Each number is 128 + 24 x the weight over its row's rms, rounded and kept within 0 to 255. Layers, rows and columns count from 0. The size above them is the row's rms in percent of the matrix's.

# layer 7 MLP up, 768x192, rms 0.146, rows 636-668, columns 96-191
size [ 86  95 102 116 102 114 109 109 105 113 106  95 111  99 100 102  97  94  99  92 109 100 103 101 104  97 100  98 111  94  89  92  99]
[[108 131 133 154 142 148 141 173 143 141 134 129 168 166 120 148 124 160 107 115 146 109 111 137 140 138  71 158 129 123 108 132 113 116  86 129 131 139 103 156 123 127 132 106 110 132 127 167 166 156 127 143 141 102 146 135 125 138 144 173 145  78 153  92 109 129 143  85 134  78 133 118 134 124 113 163 146 122 126 126  99 165  50  93 104 132 147 109 158 153 119 119  72 137 156  78]
 [113 114 143 117 106 147 111 127 154 179 112 111 126 172 122 130 154 142  86 103 113 133 120 124 111 142 145 130 140 119 126  65 131 125 147 145 129 162 133 145 155  97 129 113 168 114 135 103 136 155 151 114 145 108 142 152 134 142 159 141 140 101 130 122 147 146  95 149  94 142 113 191 155  95 159 115 112  88 123 136 154 121  93 132  70 144 148 191 153 145 106 129 158  96 145 113]
 [115 158 141  87 132  86 133 136 115 171 117 122 132 144 103 129 152 147  73 126 130 114 110 102 145 123 117 133 113 146 122 134 144 156 114 145 124 147 143 108 137 134 142 113 112 136 135 113 140 140 119 146 104  73 114 144 110 137 172 122  76 129 133 150 134 156 144 127 125 143 145 134 140 100  80 153 108  77  88 121 142 127 166 141 134 125 118 144 136 158 126 150 148 135 114 166]
 [168 109 111 110 158 145 169 146  88 119 153  83  82 100  90  86 145 151 145 122 125 143 131 134  99 109 110 151 119 113  88  94 135 120  86 100 123 157 119 104 163 128 138 120 163 133 161 102 133 133 128 133 142 134 128 154 125 161 102 154 165  95  57 103 170 103 138 136 160 144 122 127 132 140 111  92 125 115 130 108 143 116 111 133 158 153 117 116 138 157 160 114 117 104 133 137]
 [124 119 146 112 152 131 121 161  70  84 110 132 113  84 101 136 169 153 120 145 138 157 164 130 127 147 112 152  88 102 155 126 126 154 137 138 118 121 119 155 118 102 109  90 125 125 116 168 153 111 138 139 151 101 118 157 120 114 120  98 124 143 138 122 155 135 126 131 112 132 174  81 111  86 128 111 101 170 125  82 143 114  89 158 149 134 180 125 134 101 145 141 143 138 159 144]
 [ 99 112 120 136 105 135 135 138 141 139 106 116 112 148 156 138 125 139 108 125  81 124 108 138 151 127 132 110 120 136 117 152 142 124  86  93 142 154 111 102 117 154 135 105 158 127 129  82 157 134 137 114 123 126 159 135 134 135 126 146 131 111 146 112 104 144 103  97 144  84 119 190 139 174 137 118 111 108 157 145 109  86 150  77 144 163 137 145 140 111 145 150 134  82 137 173]
 [172 102 137 115 133 123 184 163 139 149 134 149 121 143 103  95 147 150  81  77 114  76  77 102 142 118 126 137 133 162 136 135  97 125 134  90 133 119  99 143 155 117 139 109  98 120 115 147 157 157 153  73 113  69 113 122 120 142 117 143 105  93  91 151 117 159 102 121  88 120 137 141 140 139 141 156 115 101 144 153 100 123 124 157  91 107 122 124  97 102 125 141 114 154 106 156]
 [110 103 143 106 130  82 140 108  96 151 146 111 122 118 157 119 133 151 144 146 147 116 101 136 113 139 116 143  89 160 142 116 101 124 129 111  71 136 166  76 139 108  95 106  92  91 109 112 146 105 108 137 140 130 163 124 133 128 187 172 104 116 129 142 129 134  95 116 108  85  93 172 149  94 136 130 108 149  97 139  85  92 145 118 146 104 127 105 133 128 182 114 145 115 143 135]
 [133  79 141 122 160 124  99 166 111  96 182 144 149 131 123 121 119 134  85  87 122 142 134 124 104 144  90 145 128 161 123 140 135 112  81 122 116 190 115 172 130 143 135 119 149 125 128  77 187 174  63 109 106 116 155 141 122 153  95 109 147  98 153 153 145 131 153  94 101 163 137 156 119 150  87 123 126  90 136 155 108 127 185 120 126 111  89 127 151 145 116 115 130 147  92 152]
 [171 139  93 147 137 157 149 126 114 149 144 158  71 148 106 134 131 139 161 140 137 121 118 125 130 146 114  85 125 108  99 140 106 120 131  98 115 116 128 104  80 137 123 102 158 115 131  97 122 132 102 118 129 133 151  89 155 142 115 142 161 138 168 106 107 163 123 111  86 145 107 116 123 123 114 119 185 175 167 135 137 103 145  99 159 129  96 135 151 147 148  89 155  79 160 101]
 [138 153 156 126 138 132 145 101 143 129 168 126 156 136 134 105 151 159 140 124 117 110 116 112 135 139 128 126 100 114  97  69  79 145 163  90 134  93 160 139 133 123 125 127 122 141 133  87  89 151  99 139 102 119 125 126 109 139 151  52 123 153 103 108 131 131 163 121 134  55 135 134 143 129 132 118 168 150 148 145 147 124 127 135 160  93 118 192  93 117 149 144 122 107  99 131]
 [151  83 115 111 158 173 110 178  94 194 134 155 140 153 153 101 110 128 130  95 115 111 141 157 136 168 128  98  77 114 135  90 158 161 132 160 127  88 166 108 114 135 123 138 154 111 116 150  87 158  96 164 141 117 115 103 138 142 149 157 124 102 114 122 191 131 126 130 120 112  88 124  99 111 117 158 144 134 129 114 140 100 124  95 117 153 121 167 148  90 136 148 115 126 106 125]
 [122 148 112 126 111 127 112 120 111 141 139 100 100 101  90 133 126 124 149 145 164  98 119 168 114 110 123 124 111 104 164 174 143 136 128 128 188 158 125 159 104 146 146 144 144 154  97 111 118 150 141 113  81 113 134 156 151 124 124 170 165 165 151 146 161 127 102 145 139 137  65 122 125 135 140 105 127 141 168 131 126 122 120 132 171  86 119 110  95 141 125 185 138  95 159 125]
 [159 144 111  97 129  98 106 132 119 153 129 109 107 137  93 123 123 105 140 110 119 118 107 177 115 119 135 122 117 124 161 161 110 119 138 127 162 157 127 129 119 117 151 138 129 148  95 128 127 138 150 112 136 160 142 127 124 105 123 149 166 114 179 105  95 125  87 144 135  86 159 119 122 130 118 116 158 175 121 151  84 107 121 127 139 121  86 146 130 168 110  56 138 121 123  96]
 [ 86  95 102 120 125 142 145 165 116 140 132 127 138  82 122  98 113  91 127 145 153 101 130 156 162 156 185 145  99 122  85 108 114 110 136  98 134 134 140 113 190  97 132 110 126 126 123 137 121 123 137 170 131 158 144 105 171 102 134 100 119  93 160 140 130 141 131 175 118 176 143 123  83 110 102 126 101 130 125 178 108 114 175 124 159 124 112 135 157 154 121 120 140 145  93 119]
 [145 140 142 120 133 100 104 161 163 118 119 133 130 133 112 170 126 108 119 161 128 130 138 121 118 127 135 148 154  91 103 107  93 103 148  79 103 126 167 166  73 171 127 146 121 171 123 142 137 180 158 164 122  89 162 102 101 165  99 143 133 152 118 110 168 144 100 113 115 129 128 139 143 125 142 106 119 108 114 154 159 135 113  65 148 120  93  70  93 144 118 134 168 112 141 142]
 [176 118 155 118 122 165 161 110 151  87 136 115 142 152  99 118 149 159 123 147  56 122 130  59 115 142 119 122 113 120 111 156 143 111 138  75 100  99 136 124 110 135 116 140 164 160 115 139  94 167 165 107 138  93 120 155 137 199  87 148 133 129 100 130 173 103 161 111 155 139 106 152 182 117 110 149 135 123 123 119 119  95 125 127 101 100 133 130 141 171 105 143 157  97 105 152]
 [ 95 142 122 101 134 119 127 131 112 145 135 132 130 109 122 137 173 161 146 110 148 126 153 133 159 165 121 141  75 166 104 132 184 168 161 146 126 115 144 108 133 114 119 118 157 105 115 128 131 129 132  66 168 140 121 116 130 156 171 135 145 106 139 121 140 150 156 158 104 136 149 131 114 149 134 164 130 148 129  92 100  99 139 125 123 103 121 156 137 111 123 122 159 116  49 144]
 [122 105 202 128 171 127 114 127  88 105 152  98  99 106  87 106 104 120 151  89  99 108  80 106 104 108 103 139 171 132 101 138 138  99 152 109 144  95 113 150 145 118 125 133 101 126 114 118 157 160 129 119 144 131 134 145 143 140 141 138 123 126 135 179 144 114  68 123 129 119 148 147 167  99 109 152 106 178 138 116 122 159 147 117 153 154 135 150 150 132 114 142 129 149 118 130]
 [ 98 178 144 124 118 163 152 148 168 118 120 129 128 136 150  82 129 133 129 145  84  94 151 155 126 178 156 113 109 119 111 113 161 137 125 134 145 145 135 178  97 133  92 118 108 109 121 112 102 150 149 156 163 166 142 119 108 126 144 135  78  95 109 117 112 134 152 147 146 121  91 142 137  82 113  99 134 117 126 164 155 119  96 133 131 127 122 112 145 130 151 129 100 124 107  97]
 [100  81 156  98 124 128  95 145 119 161 125 143  78 105 152 165 147 104 166 125 120 143 154 101 144 130 114 119 147 114 126 106 119 143 119 129 136 124  70 148 106 152 148 105 112 104 124 125 106 133 162 172  75 110 157 166 129 137 137 112 115 140 108 124 132 123 153 126 104 127 141  96 129 146 123 103 120  93 127 130 116 133 150 114 108  62 149 127 128 145 110 140 149 107 116 172]
 [ 86 122 164 133  93 146 139 118 113 125 151 167 147 109 164 138 140 166 140 136 113  98 120 155  94 120 103 152 171 118 141  80 108 105 120 144 129 121 133 133 117 127 161 114 104 132 160 170 124 113 102  91 144 129 137 153 133 117 170  80 130 160 140 121 168 116 126 122 116 162 150  95 131 152 109 131 143 115 160  96 189 103 131 140 120 124 125 158 132 114 135 143 120 152 150 168]
 [100 132 135 135 130  94 106 114 146 139 157 131 138 134 149 112  98 109 134 141 116 147 137 154 131 137 127 133 110  97 174  97 153 124 123 126 149 132 147 102  83 103 116 157 103 108 137 160 110 139 150 112 117 163 122 123 210 176 152 121 124 165 111 146 103 117 143 109 114 141 142 146 119 104 154 146 146 104 121 142 112  96 141 123  91 180 119 159 172 132 151 138 150 131 132 116]
 [165 150 143 121 142 158 115 110 130 135 152 163 122  94 163 160 103 130 145 143 158 127  83 104  59  93 113 113  94 119 161  96 112 121 147  85  95 168 147 140 141 120 136  76 122 113 119 126 156 141 119 154 143 139 127 159 117 166 170 140 124 120 112 119 112 130 141 120 147 121 147 163 186 120 165 125 129 182 101 108  76 100 122 121 135 135 102 133  91 106 134 107 148 147 110 143]
 [128 126 148 108 154 129 147 179 135  83 113 143 141 128 128 138 130 134 158 119 144 128 102 168 189 130 101 118  89 112 143 139 121 100 133 186 138 113 129 137 167 114  97 168  81 109  98  69 116 122  93 141 170  85 145  70 149 111 145  97  95 130 144 139 116 126 131  96 129 149 132 129 116 124 143  76 146 151 207 167 113 115 162 135  90 125 141 146 100 127  90  86 118 156 122 134]
 [118 126 105 184 137 143 165 128 146 103 141 149 169 160 147 148 135 138 114 108 134 141 100 129 111 120 148 158  90 152 133 116 109  99 129 172 144 146 117 130  86 135 151 122 181 170 131 124 140 136  95 103 132 144 117  76 136 147 127 117  96 153 159 136 142 150 121 122 106 165 134 142  92 118 126 115 113 115 119 143 129  97 158 104  74 186 129 130 150 116 113 138 111 101 129 115]
 [ 86 118 119 142 129 130 120 181 144 144 133 144 130 173 102 155 127 169 154 130  77 127 124 112 120 139 126 142  95  91  94 101 148  97 128 105 140 150 124 174 125 143 148 134 123 143 146 106 121 138 132 122 159 138 131 116 134 151 108  90  92 151 141 134 164 141 157 147 145 155 143 119 163  90  88 155 162 112 145  87 109 118 188 103 106 118 127 108 162 142 120 164 133 131 156 138]
 [200 128 169 135 163  79 109 114 133 129 160 150 106 135 131 167 127 172 117 159 120 106 126 129 140 163 116 172 143 104 123 144 131 143 134 124 124 159 168 157 143 134 137 131 106 115 131  85 141 147  78  84 116 169 184  87 107 140  92  92 145 131 141  99 158 103 152 141 136 104 118 138 112 141 161 130 158 142 125 121  96 121 153 125 114 112 161 152 142 131 142 161 122 123 161 134]
 [ 87 160 142 153 101 148 112 170  89  75  98 127 132 115 172 145 130 156  91 117  66 125 113 128 153 137 143 148  83 110 102  90 113 144 124 142  91 100 106 144 130 121 149 119 114 126  96 173 115 179 102 138 133 163 147 161 115 129 143 103 143 132  89 122 143 147  84 113 132 144 144 119 162 156 122 123 126 105 138 106 135 147 140 114 119 110 153 124  98 131 119 115  97 161 139 134]
 [154 126 119 132 107 143 119 145 176  98 148 165 100  98 117 126  96 118  85 153 112 156 196 124 138 156 163 135 134 116  93 155 123 173  83 111  93 161 151 122 120 114 107 107 146 110 122 140 105 117 127 173 152  95 137 135 125 146 173 109  94 109  81 106 113 145 143 135 134 144 126 137 144 118 118 118 140 102 157 133 145 102  74 126 154 120 131 108 151 116 114 113 133 136 100 125]
 [110 103 141 154 127 147 202 132 111 125 125  78 116 167 117 141 146 107 154 152 138 110 113 131 113 125 169 114 110 156 122 129 102 144 159 134 139 141 163  80 120 112 128 122 127  92  95 117 131  83 137 155 142 155 140  79  85 127 145 124 117  99 138 145 164 104 173 132 132 139 148 139 162  98  94 143 162  90 125  95  98 153 125 145 162 166 135  91 102 172 117 106  85 112 147  93]
 [146 118 125 101 120 140  92 135 104 115 156 115 104 117  86 121 130 156 110 137 150 120 160  99 140 168 139 110 121  86 133 134 143 151 114 142 141 138 107 130 100 150 135 101 130 132 127  93 178 141 147 122 141 135 171 102 145 151 155 127 154 124 121 106 174 102 126 101 114  72 130 153 155 120  69 133  82 169 128  99 117 128  89  91 101  82  79 136 105 136 110 146  94 141 143 144]
 [130 111 113 186 113 157 128 126 179 157 174 145 127 124 100  91 127 121 127 135 116  93 141 158 111 130 172 151 141 125  96 113 152 144 158 147 149 168 129  99 153 106 132  91 154 158 100  85 156 122 153 114 139 148 175 152 136 108 148 124 105 126  96 162 149 112 116 186 142 117 150 171 101 166 121 128 114  98 105 104 121 134 125 143 115 134  70 151 119 130 127  97 142  90 144 141]]